Weights of a small transformer language model.
Size: 9 layers, width 384, 3 heads of 128, MLP 1024 GeGLU, 16.7M parameters.
Each number is 128 + 24 x the weight over its row's rms, rounded and kept within 0 to 255. Layers, rows and columns count from 0. Numbers have three digits each. The size before them is the row's rms in percent of the matrix's.

# layer 2 attention key, 384x384, rms 0.0623, rows 36-72, columns 192-383
100:087126106104128150139136104148119121127168143176147118147135116102145102126112123130100140124112202106066135104124112154105135124118080134128139077172152139138149120125099148095101159113126135103118152084113137118127113086142120133131118129145152147143189154147147099127125179151126127140158159065093167117158135098157145121117101172104137168123124103148181107135145135112132121159118137114128144142115110185137133123111115179113127162117148134180104137111136117140150121087109132135082120125100091104116141135115108155119142153127121122137164150138125128124134124119130099120
090:173144138127159162144113115156140137119139128099119121155116121083116099125069153106101131096133163119121136119120156108128153147140174145130138102107156139131146143130178149092147128132122117137124113132136171122122103141129110116134142118122106141141119160185134136167108130133138148082155090127172164117173159184193124124126120095162114124148155126148124135149133129106119116119169156107101116114114113112128087110130156083139075155102105157155140100069094114099089177161138077107111150100106153128097068122170138142115093112125108143138129131144131161114109126091088113179
102:108084194125124087129168118103121164171124123117118125116172129147140127167152123154157137136105113133119170139101132137092114152073125120126140128085116142169107167170112118162113166115184109136137138088110081130185128128113137146165154118170123137107125085153152120105136123148132145130168084141087132116111112133143144122148135137155101172117133155099121136120135143138163149145133109138140113130127113171129104134138149115096103118182175153135094143118129110091137176158167101110089119131137109101129153105107122181115103102123113093128120132139148143154159091095132121125
102:123125156112104113113129112113116141145131098117130158142123097161153125134146174125133138129089072124116127139131151138115141126152107097083135149173150123155127132143131092127119102124120114135112175130141119103155165129138144120137149120128164146161153119110091154125162124133103164088118132089175156119125107106104129110124117105158117132187135189123086147149141126117144131169107137169156141105127145114141109100111104146119095136114132112148164142093152124094104084134113149139166132117111117158111119143137136102169163140133161118127123116092131132124153150153152140138
098:135133114148158102102105160115149128115160108112101142164126112142117121091121130142125154114126071170126141183154087118113103073128147103132141154109158129117146190130116128110128183141140122091180102117120114100136109110119140104141106138135107122142131154128091117150130127097107131153141078083137120138102126153152129165140111095079098151106128142140126116139147165138152111122148127116140114134130182134140136130100154143130117160140108112155127113081168161137109140183121150141110146141162128123135118119169092120134115107179113127091141134130150138071096114158136112170
097:129106100119161141108136158163153100093073160149167118154104093147208086136133144153133155080136106138157129096162152134108132146184091133121128128094121086138090127121159122141100112184141157119099101120138078125161149130142125129140104113159159152130156143171149063160154117146127129094155084105074103114130137143158139130093097120149117109159152124166110129154128100096162120114117140139114146155127160103145146175134088098111146146139134125146137152108143135114135140138132141133148137148149141165135098177163145128128120124154126126131107126132091116144176121101118091178
097:151171084098104123111115186147122126152155146130133123099130135161093079120143133132104143149105103148105162119085146116106134197151128132133166116079092144155156143137093133146105111121123161089154162093105129076126157141136107106119159116130164094106113116148097104116164146098098085102166117103139131101126128125103121134145161078096124113134117136070134126134142138134127147124155190097116128112179130173146135093146099145111125114112096123137136124108089156153118121139150158138130084128144121137137123161145183125127101131113071125136105115120115133154151148163122118071
103:148125132125098078119121070124153134154120112136125097123157108108114111141080128142130159095133083094159127137135101111125110157064146128117137078145114143113141101142156123083170138136142122143169174120147173119098163109133138137129119120122109141104131129115167098107110099159164082150131134154144122074172121132131140158139141134135132122077114124153173151095173146153151129147095139155132128100147105143126144079109089124157165149151124102150175127107102116111117109096157142132140113119131161113101141133150129120125126087125113132113096094121132163098124111132094159090
105:112126152135105114120191141108121134102149130108121149136124148153134092113057154132124101146149152105114155087147136156140132141128138118097117163116128139105115126095114144178146120133183156099143097153127105143158108157123094149164100143110135131105132161095160111139079092079082157153166120138190152121135129161137135135109151129170173086151130113127122143105135154117112150153179131148126133167134172112151157132097132088130109156130104116145128105078121121158140166127097187094119170152150099172154112149109124113118171095120150128135132110113138124130136167126118086148
101:090174120129141125120141056137145113118130118120102139172091136128134074168114118146138149104154114129175127145144127133138124130089142112134118101176176122121136139137152142112119140102136093109112138142184107139134147151119082104103112157122160108124162122129121111139094099084120133127156094125155162108115081150137151099176129137098169156160140159142083106114144116118131134182113096070155155145116095112156105103152181182141159160122092126161173112114105102129135101089125077151126142115139133126138108122151123117089158162147147136100152111130134129116138125172121139090
105:078113111138148134103138105118142140148133142138162127124108116100141173106113106185136075143102105125129140100119125110140135133144141138132125090123139129143105119090114123110114117142067154102129133161085159143142162115116067130125196122120121130119112119139109117122143138182163133129105109154116123065110115158086145157144177112131146175097139108147100105110118091126141114119118138165116167127155112127063107125131120144124107155126145147155138115129137126140119096099097126134149098128134129123120115150155115101154091141115147109105150093134125100087095092159123141119
102:131170147143126091124090114120109121166145117147153084108092121128127152172139145118121138126131108133158133130145086125082136147115136103164107114144142141092143148126134079141116130150097124127128137126103118154130125111146106151156127127128150151139092120151099141111130087122136132118115112059146109109156155101082114147133118116091115141122100121158123142136104118117146125080112121126120138134112146168138127131159182157103093168111119117133122124138120133131123124119086144142123150137114124133147072160096110123109102129130120109136114117122086126120164131069108174101
099:169141114154155126162150138147094113145156134143134120122138144090098125122108134104118072128100133154142137162151162135155113139159089130113153147117103141120152183101118181190162142109164054158125108157154117130123088118151161124094109144113127152128164127153102096157118097114104111091168139152167133114122135088122136156104149144119118107145123162106115180134136103117145138112137141092135164110142128111112127163142146093168100143121092084134133104120151158119157120123149179121131175130099146145171143108125139133120144096113087150128135132109139120162129143112131097131
102:115159135117126182142124143097114139139141097126109127134129165131128127152141141124120124127138151131141116134152147151195174151077145101177126146122159110146142141181143089096132122218155185134107111090125128159118155146176143165142111104166160192132158146129142121161108135124106143123151101171147143141147093122125123151141123141144170142123166110121131133140090143127128157118084107085109120117134128146128124127169129110173151107114122135117154112157109120134171084096112136107131104112119149163137085113133106121159172164154093158099107118089125146100103148135130132149
099:113116126099134098108090121100139135115137150130107121141137112113166128110144161163146149166153142144133121102146128139127136137138145095138105138147114101152168153132103150117133149157117095160161120132094100151158125130126088157100139111135093166159146124118124122146135153108105176146153132154130139097166096115108137117126116212164076105099153105083113146131119183138156116147143143175122177172157119130145122129106097135099119120150109102161089131107127149132128167128112132152138162092131114154097128186077153130140119116147060124131106129099145105149102162153101141129
096:160135139099100127141151084119086168149179123130123153120117115115120147165100180158146145095143117135158166132101115089100133140081094083110112114082110098098123128075130100152166153164123156142093148142143100112141105099102146117084142143108103123124153145175136144153131095115100142109132130147150119125159136120123169101124146177101101146124098093125093145132128121108123141119123096126137149123132161150148097083163114141149100102142093143101118146182138128114125093118112128135135137104165095143174126134143152124124159098158170124124163109136110156124155139113141121132
103:094113164117145112130119140164111125086121149139116119105118065136088105158128148121094134123176121167115133176088130112106176143112136125096121146146133103139137157094104155116159125141146159112125095108146089097126137149095155135124095133103105147120156101203119133120154124112114091091092143113134138138171151107119128141130126142182118108103130147089148136121135114130123094134137108142175123139093156112130084148112198123147128137111126114122119137109120114133120172126134147124090120090148143120121119104117155129186120152144139118129117164155064144194118173108133115117
100:099128120127134120112125112119161109124116115124128128103135174132131113148124124120073129120084130127109132148128094111134122105124160148077100139115131082106126155111142156129091124139161155149133145151104114107110089142139126163116134154106178129106146109098121135136150119166150071184127091148132115156120139159095104124154101099175132150151143088167093089154119131174135141099137134128151129133132071190118138084135121119131164151130141100127159107119116156137150097113142116123128131097103168122081096123131098134108146141109108138155130167142153120078151125155154127107
097:148144137126135137146130139097143136084097108161121076113120184148134124127113138186128143111121161130142139127122111154117130161143144075176094111110127161074150138092119151148122132101148083143157131118127153105110118149133144138128152124118130159133112143128140122155102101121131147099123148131129053119147130094131108129125155135165154169125082103146162098095123081135116111108117107131065125109134128120148112114093109161125146128128127105103151082107133152137072186164131128148084135114153143125122120118087108110131124118123123135086069119101100134142130144138155101121
093:113147179117180147123145119175150107114090141093119129137146114126148117143091141189126086124113097130157171144142107136152090124096127091086099104186180144109107092110114106123146155145152128105138105165115127116080130112129112145127083119132115094143107122157204143123165136134113172140161102156092157109103121135170126129109163116157133122067141106088152123154146145130080136126122156151137109159118129130153120134124137150108119095176114153085147158149130131109133130123145144106126113108116107101152149111143104154101130123138168138127117130108136118109092163123126171132
096:081072089138087089141161149184097106113130114145111077146179125124144144135144140164170097127105153124123138112135150152171173106128102144113093121120142138140132102154130107095092095066146126149134147183138130104111112146120100105114110155130142138109133120153114148102153179098126130112147145155130100137145143092132087148104093151091118093166125175164151136120137123122131100140144099115143131111140099113151123134109124135152152143123127125109108153099120166165074116173077114087125086155129088132112114148155106114096129123156143135147116081122137099114134107094103114113
096:102123155128110161143108129152108168078204142156102123137161133132121134107128139144148114113104092155111159089160136139125099132091142129125148119143142097092118142113097163121117126129128090130143117159093102156130107126104111111130126125174127142107116151140116125170123096116159063083142094092099117153141151132148102153105105107125140105139081147127086006139093143099144148132112130171136119157145109125151134118128128133130150134160150127120117092119098101184114129069170174142145137135097165135145201188133147098148120141154118101130113139112141112141138134117180120103
096:151146115097179131118142149106132106111170158124117163125130111145104160164126109159139109107121149143063093131099149111096135127107143163143126153095135166124107150126145102118138119119148111099152097080125122172132133110155161135142132114131131117139094109154079153154114097154109106096123172148090169105143136123166116102092143106106147114156125112156140122105137139099112112136155126114134103174117068100095111076109149139140133113106126138134153138191152122084132112096107126161095121096169128155078135151147142165141114112146126104112152128137144078105158083158108113155
096:087062099149144169122159114124117095080127139173140105114167160133146149148140143111156066130148152154098098161116150152116132106109124129137130139151127096136145140090084131091164150165147139128111147106154107121140122145117102132149135132116083160136125158131118091095155122128113140138160121130072102103100177089092152143163155144140124152159127122164111124088124129142113109128092128115111125109077079118150154148134194158121121114111160134152145078101166099119101128140104124115128084128125128094116084124136149124127135121091102139083080107132111091154166146093137135146
098:133122106074118146109133143151096115182098132119105137146146137141132152153115127142106084105124141115126146157173133155110127129102101149169123111126154129083179146130161152099087172133137139138111122101155152123139098133134126117090186149135150087141118141121121171136136111144122118108156149126066126124141124080131150112138107127147126185134091111123140147087129110114128132095136078062167129112151133129133120169124136120132087116162099127115108124126145114125139144119158144133148135116113145148102108156152173145162127096138093130106135090090162151108136113134136118100
100:154092129099097118143146122068157066179162110157074137092118126117116134151102143151154127135107136111141142140110135117088112140132138147157093162162111098103100147077143133136157079168160109134110092165137110152157143120147144133110114173111129086076150176105146115168123148138142087091129147087114121149102135146146142101150147131151122129119101131106146118119133129134091124119078145134107130135155133170128164113144137136121129078160164113114085146110148143117099161091095113115154137142158148136151142096111092115105158126161117151104154143125130120113098142168105155163
103:145117141140126138160131154119144172098118106148153145128107126125102160121124136106119104090108109138128173149114097148124172127148131165105093104168097109122149116142125148122132152130129133090153116129112135078122148144146130168120152138163110133120141148146153155216062147151086125148105114147098099132125143120086109119105129112139105112162106125138123104159138152119110116170106139137119127144118107212125151154135138123138120087141159114143180110191178125116104134135164119099093108090117084136092129128140104112079125108119089126133127118136113143118127127125117165145
102:138120126091158165121152113125088145142126108139132155127159129139128105149125138106116145108164160152120117183121083125133147112124118082158110141104133137151152136105132174150077133107128106121131114182157120096102083196107162142136143148138125139113166092116112147157096138148127141120128148143133112130108107167139122132086149103160130114088113155124095162125158100112106091138149186149135147147133149115129116141136148159144173152095139102131179094125096144138119140136141108122117121144169124147137109151107165128109121063165128138134134140108135147134076127116121116148
104:126153169106125152122133123146105139078119109091069121115123070133156082150100140158093135132139154134135152140125131149163146128123114100103101122120133116128128109138130169160111134136173069138149091133158091138144116167108138114118093122140134127138153127114117179178084135132064138132125140125148134165139096125161154090122143136173142113129121130115109145088142175137127115127140143151138118152113150130133126126094152133163132110112138151134118142159129115153153168160154106120128166117161105117118120130114132122099136151146128126134084141121124180138117153112147143143
092:110120147096128123185163171138102156117146143124107128130127162139119133113153129143128136142123172104156121169113136101152078123135134108125121169132145114125174104071153137103167089136151107122104106142145062084118132139114159121113091123154143129114180134093135176100107142126087139109139148111137140154143104156164080107137151176162157152134125136108125140142126102130177141136141147131146113129081183122150150127126099149130115144139144112126099165156157175137147129097144137138135120155112123099118140168101133140094139126125171113140190121141126135137163110114137188104
095:154099120153129086130071103108123157126140131135137133135063153154139106133124097114126162109099126114177160127125132113125158128130128124120106110149112130111099139169131107134141161128162123125103080113159149105140128150140113146105136126148068126138195127089112111120082104126102145095167093137100106131134124103154170143154114151140160147129118185105165118153157132114131144125137113163159132159181165126130092148148145100141131153133093159155174154107170101101136151145086125118119115131145096185143116138106092123152148156139085164122123147157157152127106137113128116103
103:113152142155093124119114115125136111139145083121137144151112094161130142138118156123187123097150161109120115147116162121159151134115140134073104118179120111036095146133148106127118150149153109136110140146122145134138137101101134100115138091126089193098085158060115129099122119152100086120110106127114134117127136132127165168106091128114136135117105109140147092116128125151149117112097119090118096087154175145106151112147138180087135148139169151124130084114164084146100114110081129154095125119108094086155172159152128084142101136096119093130111110152145112122121097160038145102
107:131117145079159124100087138093120082150123143120136107116157134133137114097111141128095170117157157130088147082109145118113119151120086082120150108120093144137071125113121111085125155160111087137117152112101098150123154132102139173120163129125133139119119137134121115078141130145129133138143120156113079122125144169110096100127099120097126100158109103155090114124141092146112100102099151142129134127156105094144155154099112162142096101108128111159110173114111116118105156170131098142078095175118174115110144144109130149121134145106148105173141153146129161129100130166082136123
101:138182104136135102131165105099144152128126160133130144094185160127114123125153143102116132199131120081138110093121120156143117092141104122121118109101132141160116149127167111112154157169137125129115125100144123072192133103082096130109143134143098143102179170117180121098174118110133128142174123128122072160142103162114169124176136148130120129160121110108139122143099135111120096137101148099115141139145063114131104180122089105116088118106091140106138139119142147093100121149086138150102135102106112152152172173133143116141125134157155090119164143117129140131131105106123110110
107:116173110137120114162093121129158102079135135143138179111119146158140140148102126130093115052169105100200107124145156136168102179128133133154141114159150122128126139110136125096074120138140109154144125163174094122123113117078125131100167132055112119153155146166122139091119131137095140113154133151149106141128128107164128119113113134144120106131140118158116138129135134140134139093172170128133103136112152084113192113117134110156123129127116146102160152124139110167104110151120083123112164129132119127138129107048114134142170091147161143134116143147156145151095189143096131139
092:143131111159112123150112123116067084111111118144129152125163140111116129099115119144090182133153161124163123110112159134123069090154132099151071150144160097145144125123160144147119088108116158121172125111148103143112079183153100152152115125111124118126143134152124098137104088126148125126154126141144137141126138150132115174144142135142162106162122127110096151114149155182086149149135121121160069136138115162135116121104151118128087148098140124147121119129121128146169104133124132101192114159097144110148108103128132141112124115140078142119125125119139126136124123136167074111
091:122153153105141141135152142108124111119125120147174153146115085071111114107120148150116148147134118134148128139138155173140137079092133039161130168126149120088099118112062132141097105120169144070134160122139132148159158106101151126104144118133096205138146105129124125177140109080131134122136116129118169125098147169144084108137202117198140108131161084070112112097150066150118177137126132138093127125094091140140138170184131057108123131129117121129157138161119144149124136127127129145107138147117114135112119129157147143105139098158158130101118129151128123133162114149112146115
# layer 2 attention query, 384x384, rms 0.0617, rows 37-72, columns 192-383
095:111109118094156155176122127102118130099116110119133116144160098135092099136142155116123147116144151122106146080139124121113105098145152144117067138091120159134101117138136113150101143125132119113082137107141143112112082118109137110152100122101148148123199106127146168170153113116116130128143106113122154119100135128114181164104161138136110142148151127114140099125119144146131143108100131145118157145128113137117130120132123127131139105088120115148097168139096167112076160094126170113151116144132145201132097135114104120106104182144154140129162134119128092127108126092127154176
101:127127113117141177153104121167175125100113102118092124134096138104144127123109108152118117136126130113083162141128120089116121107148108148101162127117117143099131130132154164150102121107108110152103142148127137122128169152127125133108111138123126127135093155161150125088123115105122119128132173132118195158140163179164094159126086120127187113128110138122136139076121102075091105096072159115142149135118129128113165131117117118119124123103122117095126113128152101147107140159098136107115148106168048123129114164064120124113148131109099136143159116087140133144104119119141131087
096:076168132125101144154115119118174134135132131112113118120155126141106125119114137165096164137116128115125093133126122092097110086128104149113068147106097134177133106131150155154127164119104132097138091127149136114109117117119163115110133091106098141108114129132121116117112150144136117171084120098101114128134134178177097163108133135107119152163131096189150151123129097159095115102104139158112125130115143112134142115119090111114165145087110163109109113147153149154115158098167104145078111134140103176142113130127162169119162095131100118129157146098133152145147114107159106082
101:128126150161111100116116108144127118122122156148143129131160128159123129175102129108128126117131171131078135166146184160106160120111123134161114122105175095105130120089122112130127135102136173109136129182151139085098126162105139120164137151162147126111148187113168111117136153160135097166103150127170141111155110113157173137112133148106114156151138086127147137192151120106126084148094089099119097104151116155091129117108164150113137097107138129112118144136097129132105176109115138127134106119118106116134123122067138052124111130105141111122143105124171116129174110130107110119
102:125087114093093115155144122125117178150128131176125152167144134128123156135110131124164143150101136129116146183114115154123099150125112133091187125139104131145134170084127151125157114086132095092097129170158132116168137108098159099119192111088131133101133159170143113105094143134146178137113152169134186128116118121117106115154103108130132151133094101152106127123162148135112137097121138127108117106189112125120107114124127087100142146085116138111129125115117116120093101129146138100124123139136146124106075088112140099090150087134129097139125132110113105124119160098123135141
097:149121125121161128067129152077155185085100148112112124130154176101132180134127144108157148117114126141121110112171130138108086104110161123136082131118128123120135157084175166098097140176115120146130124108108119167125104134104131128108087153136148153152152134111131159075167101141106152151111145152124138120149174128149088139163110126188134150133157160155094125129142154145169125147127106151092121164132130129100113138173151143124164118167118140094130119145122142092120137095137139086106162133105152180124147111083139121125127115174127095110150097102111165099157130112129122130
104:169114119136110123123087127097131151140135156146098115072112141148121168113146082081149136097098120148073129111086134136104103126176090141139100146103123124131101126158096097158152092118130103120112126138122142107122093127174133117141131181148123122108083152078118161146126117073113101137141141101094167141091122116099108100162097124167121114135130171066153132074137138105159108150118122103169098204132157073105122154121117106138119119104146107133121153108154165110144114164105108113110132135115088171087126167125129119082099141135146141120106115129171155114094157125169141141
098:122105112116126167123147105100094136141187156121122128070113119118125151152128134166116126163140073228104126122132145132124146166099097124163137100092103151155102131160125103127124167122133133095180123107121085138119100122156177151126105081099143148101126146123090119157128135142158065147146140116154121146114145118102135164124160119098134143138137079110121106088124113103127093104155148160122129164172163116140142167162115136114122107122099161123137123123130139143111113133141133134165093158133146154127106093131131156160129111128102137129092116150130131123143065112135115082
102:142135126157136127126108127152108130133145138147108115111129105136096140115141096090101155109158128113139126148080093175135178158075117095108118146102140183117155139149114143122137135121087125155169129148051146119169143157144153140130133112158074122109148085078100124145076142137130117154123116160144141135118147131109170109136109146166161086158117090136136135183122170121135151119135134159173130110119128103097126131154166098103118119103102165122131113087152121108116106077090107104139097143151144113117148115120113136126173114123143129138097109156129140138143112104132131151
096:134115166107138120116115134136119100119110133110138117132148125154092099146160133090151120103170129115138110138136140121103082155156112121119134085145102129112111152114153169178118115111088094137144091140146142101145126158163108156136093101131105133124145110157114145165105140141089112123118069108091159129201130088154119129115106152169132117085097131118128155120160178112183118110123096093135114156142150122126137135093105141186126120155099150130134129085133114115173123151186118111154141122139112159138099110136125136130074100134111104124135109119162195157136171136139123146
099:123097167095155153122184074090147111129114115110129156126136114126092075119094140107143127130150130126127149097125152158147083111087161109157115167114106169129138135126122140150137147135127135120133112142113124111126114101124129134139143153096149127110149128148105159095152107154116150131141109149082111137096073122134156123150103117163115137113121183098093115148149154116094110100075134116103138185110118149126104106133131101127158112138115144121143134128080101172161139111141130093112088112124133127128180116171117158127132132159148142161094129145097131174142115178118130162
102:117151136153098105094119112116134122136122115104068133142122138150140122099173125156128138142158161153154166109135155122178107133141158129131120116129110068107157107161134122192132153119140088157123134137123147143115105115147123103171146142160082096141110126141107121135160114137164087136138112126109132112121122153107111096115139150086116140107105131114131139116159112139144100108123155159106114114177117183110113136099122161144102134107147109123077129124087119156093135098080088157133113134112124136068138162143121154127117177120141115127083111098144113105117121161118111123
102:101140089129107161122101119155131093152158089132116172088169096143125118123116100138093124141118135112117090120119138154071072109181160160172132156182127134110099103118093138135131122106131080142115136151172135125160063134149100167128148135114143079122120124109123147145141114120148129163130104127119124115132122114126159152147141107154144124101123121144146137114160141088131118094112163160093134115126155118103119126111108110158086171162148105126128129102145133151122133092092129149152122143107151140179162172068115123181096120135161123162131161171105107190148097139123136106
105:151146144156142148104117147153101102130103141127185122138168131132142131078127120124153162136133084104111135150174121113153138122118126124109090165141117141154083103125087149093157139164134144090123146116135162137134128107121097125127148148111141128160163111116142157066141169129136101136101130137127140171118138078137120117116142122109129149092127138077136105139143134135112092148141110138180150101114158156185131162146147083111164164138145125136172107069113148141139122093153143210125125114135134134124136123126123151111159167129134127136126152147109175070149167111113093150
097:131121135166147120157096138152169134129120096085145113106147163145112109140132152141094094163125119145098125110099159076133098135106128103119128112134129091139151107137132133134131120116119140119115154140110128131156140070096085108141194134133103124107166128104139130090150095123154149118137094143112113174150095160147144115149109187132132116152132157099139110110132162095138114131132150108112132144108137168112092166128144126112125138114085106163109095114108177110113100160133101136131115150110151108139141129157093143117131095145117148128134108150161143163100121091145175136
099:162130130167144117168144182145153130137121154141126113089138104154182126126127061121161093131086105128095128088103116155127124115156157150171120118156088109106134132126168116148126151166142111161165145135107112142116112124095109126139146110105147162171139130141127174128099131109125128150120127124107112136112148097121161114096141177168119156109134133131162143117121159119124163184133106119129162160129165167112108149117153176095113120106088127115165099158097100164111139085136110132068104150133122090127116148138099127126177117094153126190111137147134137132149094151160080074
097:138137136155143083178100172122146084113188126155112131159115154103178120115122168107112133129141098132161159090150093150143134168129130093161102116126132112143124114185139116103082101116132138098151157119161107135120124136166135118130111160123072100105173152178135164140134089088109127119129151131134106152095147170120125147120122138117183179117167138110160183114153090136113111141122087102135107132141140088092124126101144109122107134161127141134097125139148152140143123113120139118132107171127106108178101172091130121094111119148122128096149135160108095111119159102171114111
097:108125105109148157116114146130097078175114115145085158100160086133102153151153127159170132099118099160167144110100168144110131106120115140154116165120126106121095140143119109114181102186108147128157105133169147145093117087099123123177067122113118110116136113131126110133192106165144112109157124088099156165146161139142144135130122112131030163149153110143093136121156127140122103138164121161173159140137100086105161120086129091124125095123148135115141184126135137079119087121153142091134126141115126149138162122103121155141142085108156139118144097142146140086101128124146125117
097:120170123132089107157137103148121112133122136133138155136168136158104146114105107084073100120112138120100112075136134117152175161161125132113130141123102132161100106145106139111117112145101142150096117141111100110144128115137174141119117110129102137128132058108138129163115179108167144132154110121092144116099131171058165165156099142100135144126127168128138091116099139156176145177178108111107128140155105163091160128154117140088137060128151154178146132128127134141127115129091093140145108162123125106131142126092151122131134152142109127145118122132146146127125148108116126133
098:105096124143143152103103111143082107147150156129143155103152135107150119107136110106139116126094192161120099088112133134144127155074130132154133112125155128140148125107090171089159136141156151089147107118093148149133098128154128129143112138158139129120122156139160122131112096148115143127088149105100165124137109152139110176142147128160191122155137137078152181108163131134108174144100119186121163096167161105120080106132124123108132115129156121111160133154155119126093108142074091121134108098144149117159159082134112117129126156128175108143080151064124147130149147099115133077
098:137146062174128139105165047108124191168111141101137112161105149163156138149135144092129123145131169147153152127150150103073131132164121175142137152123108122182154119119156129098107141132117121099098083144112122101148154110090145118153110156111130104186125185134121138135103123096098090107102104134112104134115106129135134153139093119128147116124130121105105115128129063138117119134084098150094143148168128117121131117105141070140118117122136144099116178110141105142135118111125146148105108143160127112166137131132084152130124116137148113102175107124109138121131146093122113110
099:111125138147116146191111104093146146126123136063167131099128115087124130105155197088116114144134109122142114093099141110165187158156096155175132108089079150147113139162173143136147129093112119156144165144119151147143135141107124106165162096129131115107128158130101132117070127153149134140149112137142059092127118099125138148126090123123166155149139112087152123106142122153136100144111127182080175146109138120122107131139090137124138132100122094123157109130128114143167120144140152135136171124127147119141139149157139121069128157118132124140157154121148083137105140100109112178
098:133132151141110157146119131103110108125143108101145147153118116131099100093121126117156131114078114131165152162097140138128118124176156116121143159135155106079140154102147094163142136069134087133174113111122118147131139111159095117129139086112118121122143139153097128146084136133106148138140138104153099151110133144120118125134155116144156117124126115118117112173153123136132110144163118140119132122185155184107169128135101085111164084107154147074169156181145100153142104137126120130170143141143153097134149070131151117133206094178122105118145160122127136111108134109086145126
099:131172101109180151122136086115125143105154119148080145140077096082148137126115142105130124114089124131108148097114103179114105119093139109160133124158139147116139132115113124125202123171102143096143141195124161096127155106110102146149145114082153135120095128148082135135105113137099143139105146109073130159108093085133129162113142119144130113122154116118121125119112090135181160171171161125167114138131074137107168141133129135151140156130140148131181131118153139100166112135118136157127144127115100125110142104095118111136106152044134115135147125154111130152136105114129108136
102:144109134100104134136150152125141168155151122107132133160109144139151157126163096155119140107114123096140161150125156145082160097132117079113135112100162094120136104114120184093127168166123166113123154154133117144104120113132120088118132079140130133106083120114146163148192136098103128123119097161145090134133122103134121148128113155090147127129167150103137106163082111115135145134125058138146104152107134107165098125117113107110092131123099112091167121126094114147145131171119114114139131130148166122079131121149111104162160095091148148129098101142129129137111141136150094209
106:133109106093097173094119145098125157148110134120097110107137113109157103135060126107120144170130148113130104149138184111107113170135095099151164132131161169090119125127105098095133129091181124120142139127134132129145108113155100129153142141150161078094102111087132138129144109093153143105121153150121144130104143099154128146157133149121102138125106124141133168109117094104101161110087129130139170180125114125083154135110107159146102125082175119100119108099117160135150108130144138158146144155115183106114125090138116127139128124131115147143110133094128119066122112134114099187
100:108129111124113131092093164104141108154112116140088118131168125137138124112188138158115112190081116109142092131121112103125127189141104140162105150114118113102126108113099066127083096103128105110075130170098159184119127110134081116117136120091126099103112133117147124151168147108190104121133154116097127139115102098125126157135142078111170135171141102130133088081095133154177127061103099135128118096139127177153148121106110103114102121133105144135157104115106145140100111137137140122132145155125142115138174107127128115155128141126173111127092131108167120102110126117127125140
119:157120135094149132111105122104092160105133128130137162148155166126115121127108133114150150117131129136161171158145105132130096152135117096073124173104141141108148162097136092175131113099181113147135101116166114121121115158144134134122098103124119139133170141153178165162120132089093131117146122096140125134147112146168102122110097113156134141135149164119118150172172134135141153108122118128114145148120104140137113141158131091150130119154147105144101118117094109136190154138150122095167157126145094137157122141147162102121110157139150142118133110105130132172111176129122164138
087:140183101133097164111135127172154076121110112125139113123095127114150104129130162126139132144123133085128119119113156115101145069120092166151123094167086114158094118133168115066092131153105159133108131142100148107111144114098113122150109124102125113117126131121128106105089123157160140152136133156115148141082143116129125079095161127109080147152131113125126131085115118141156147140132115154106164143158144122121155101103135120148126108096103127094163127114167138141086112153089114143134095104136162094124102114114156097118160083083118112147112165131119115084137109103113130083
089:126085178087103122111154072110121147130174146111136137107125130139175119115102124137139118156182148170138173143117134177110124128122144144106126149109152160139134107134099120135122104107121127112154099118160115125109104122139132155128114121167113079170144126138116126166121155099145115138127067129118175123163116111165106126153120120134116130116130184084143146157127128148197164178113139148141126126080141091121167117122162128184150089113144126088107156144075169144138143117129115095137137144142129139120146118125166094127114102102135141081115113069134115148084118118121132163
089:155143158159150117109105118113109095123120127138141158102158108166125125136100125123132127113128115141110123128144148151121154135147131085109085105095167147177094105132088134093153169142094144101156153140136152074089113126141119075156114118097133104128120129154125162132106142100155134100127143164142127119132175136162152140156154141121069139162083148165141155133144139097082117143112099114108115116158110169173141135085112153125141152079129131120137139154136143121111098158125159115138138101137141117156113131113092128142098101099173149123135144109135129146101142078159162137
093:147153132119122114159090144114169147133130075138105131148117107134102133143118129144117134121120118146131078149106158096128133117150097140122116103172164144146134111143153105190121096142092153104144122148111168123146115101184107084133112101107165140120086115075113165087143097130170064124105175165147121108094152167119143135113192129136104177132102142102127162104102122145137124125118142156106153149101141113126125118148104112111087133086100131142163150147126161120113106139127139153141121106144113119124099073141159169127147131137122140118164128130127112079156127108161127088
099:150129135113096124162137172130123092139138090121076159134150125096054107157160127101134088095133154167127158146105111125145110107089093129163096129176159129107127125103133156079102111107150136119144136122104130110130138146126128143108137118131106107119112131120116106140095121121137167133123098116170127104129066105131112100102117157108106078098103131166134115152135124135150100130078153095156145157074118149165141114133157084136138154134126069141169150085079145125160111143131134128169134155120133122150115104100152130138124168140104079093083129102117111181148119162113197128
104:119073154129122105130120162145140141103155127121134116154123104128119124115145083151128145108105135124163104120111095151121113170149150168144128126130133109127112140125116154145108111142111128121114144129114141165139108092160139103124112094108111128116128177115104146142097139126111178154136120122110098122146147090076126109114115108132092145122107084121131116107157153072105126166142133146147151155147134110129163154133139114125123154166140155147103095164118165138150152109141143143146146108136128142150120173152108100108124070140141115147154125091128128121093139138129079097
097:124166156129146101143135122122161138161083054109120099103101151125112137149141100118153138114132155150099115122122130103144120120122149107120156133115167129078129140146113103146130134107101140137166139172145100131142117084200135136123153119133127178128161121098075123108160128151119135105144108126139128121131106136121153116138115129141145132139146116122106123108106144148142101130172139114142136115097107150143122144180098142173071155144092122124115145135156112137102144133134112145058085119116092144112129126139136145156124093144139116131145128154119141120160149156115091115
094:158129127186153139120155140127107121128087100105089116095137087124108165120162139123157119068124146117135081126114119103112143136120148164164144130088142100139090143133137149130129171118119133147112118150123148120089138132106156151107156132149120162092150088128121132145116108094144118138123179145153115138089158108128177122074160154132083132141107128131118132131144117140166096101142117123173133151127083104165135130111108112154124144158097134097103125184125144119183122126158147137123150079107104131145077103121111130142130102138163125110110137184112114105144107145108126154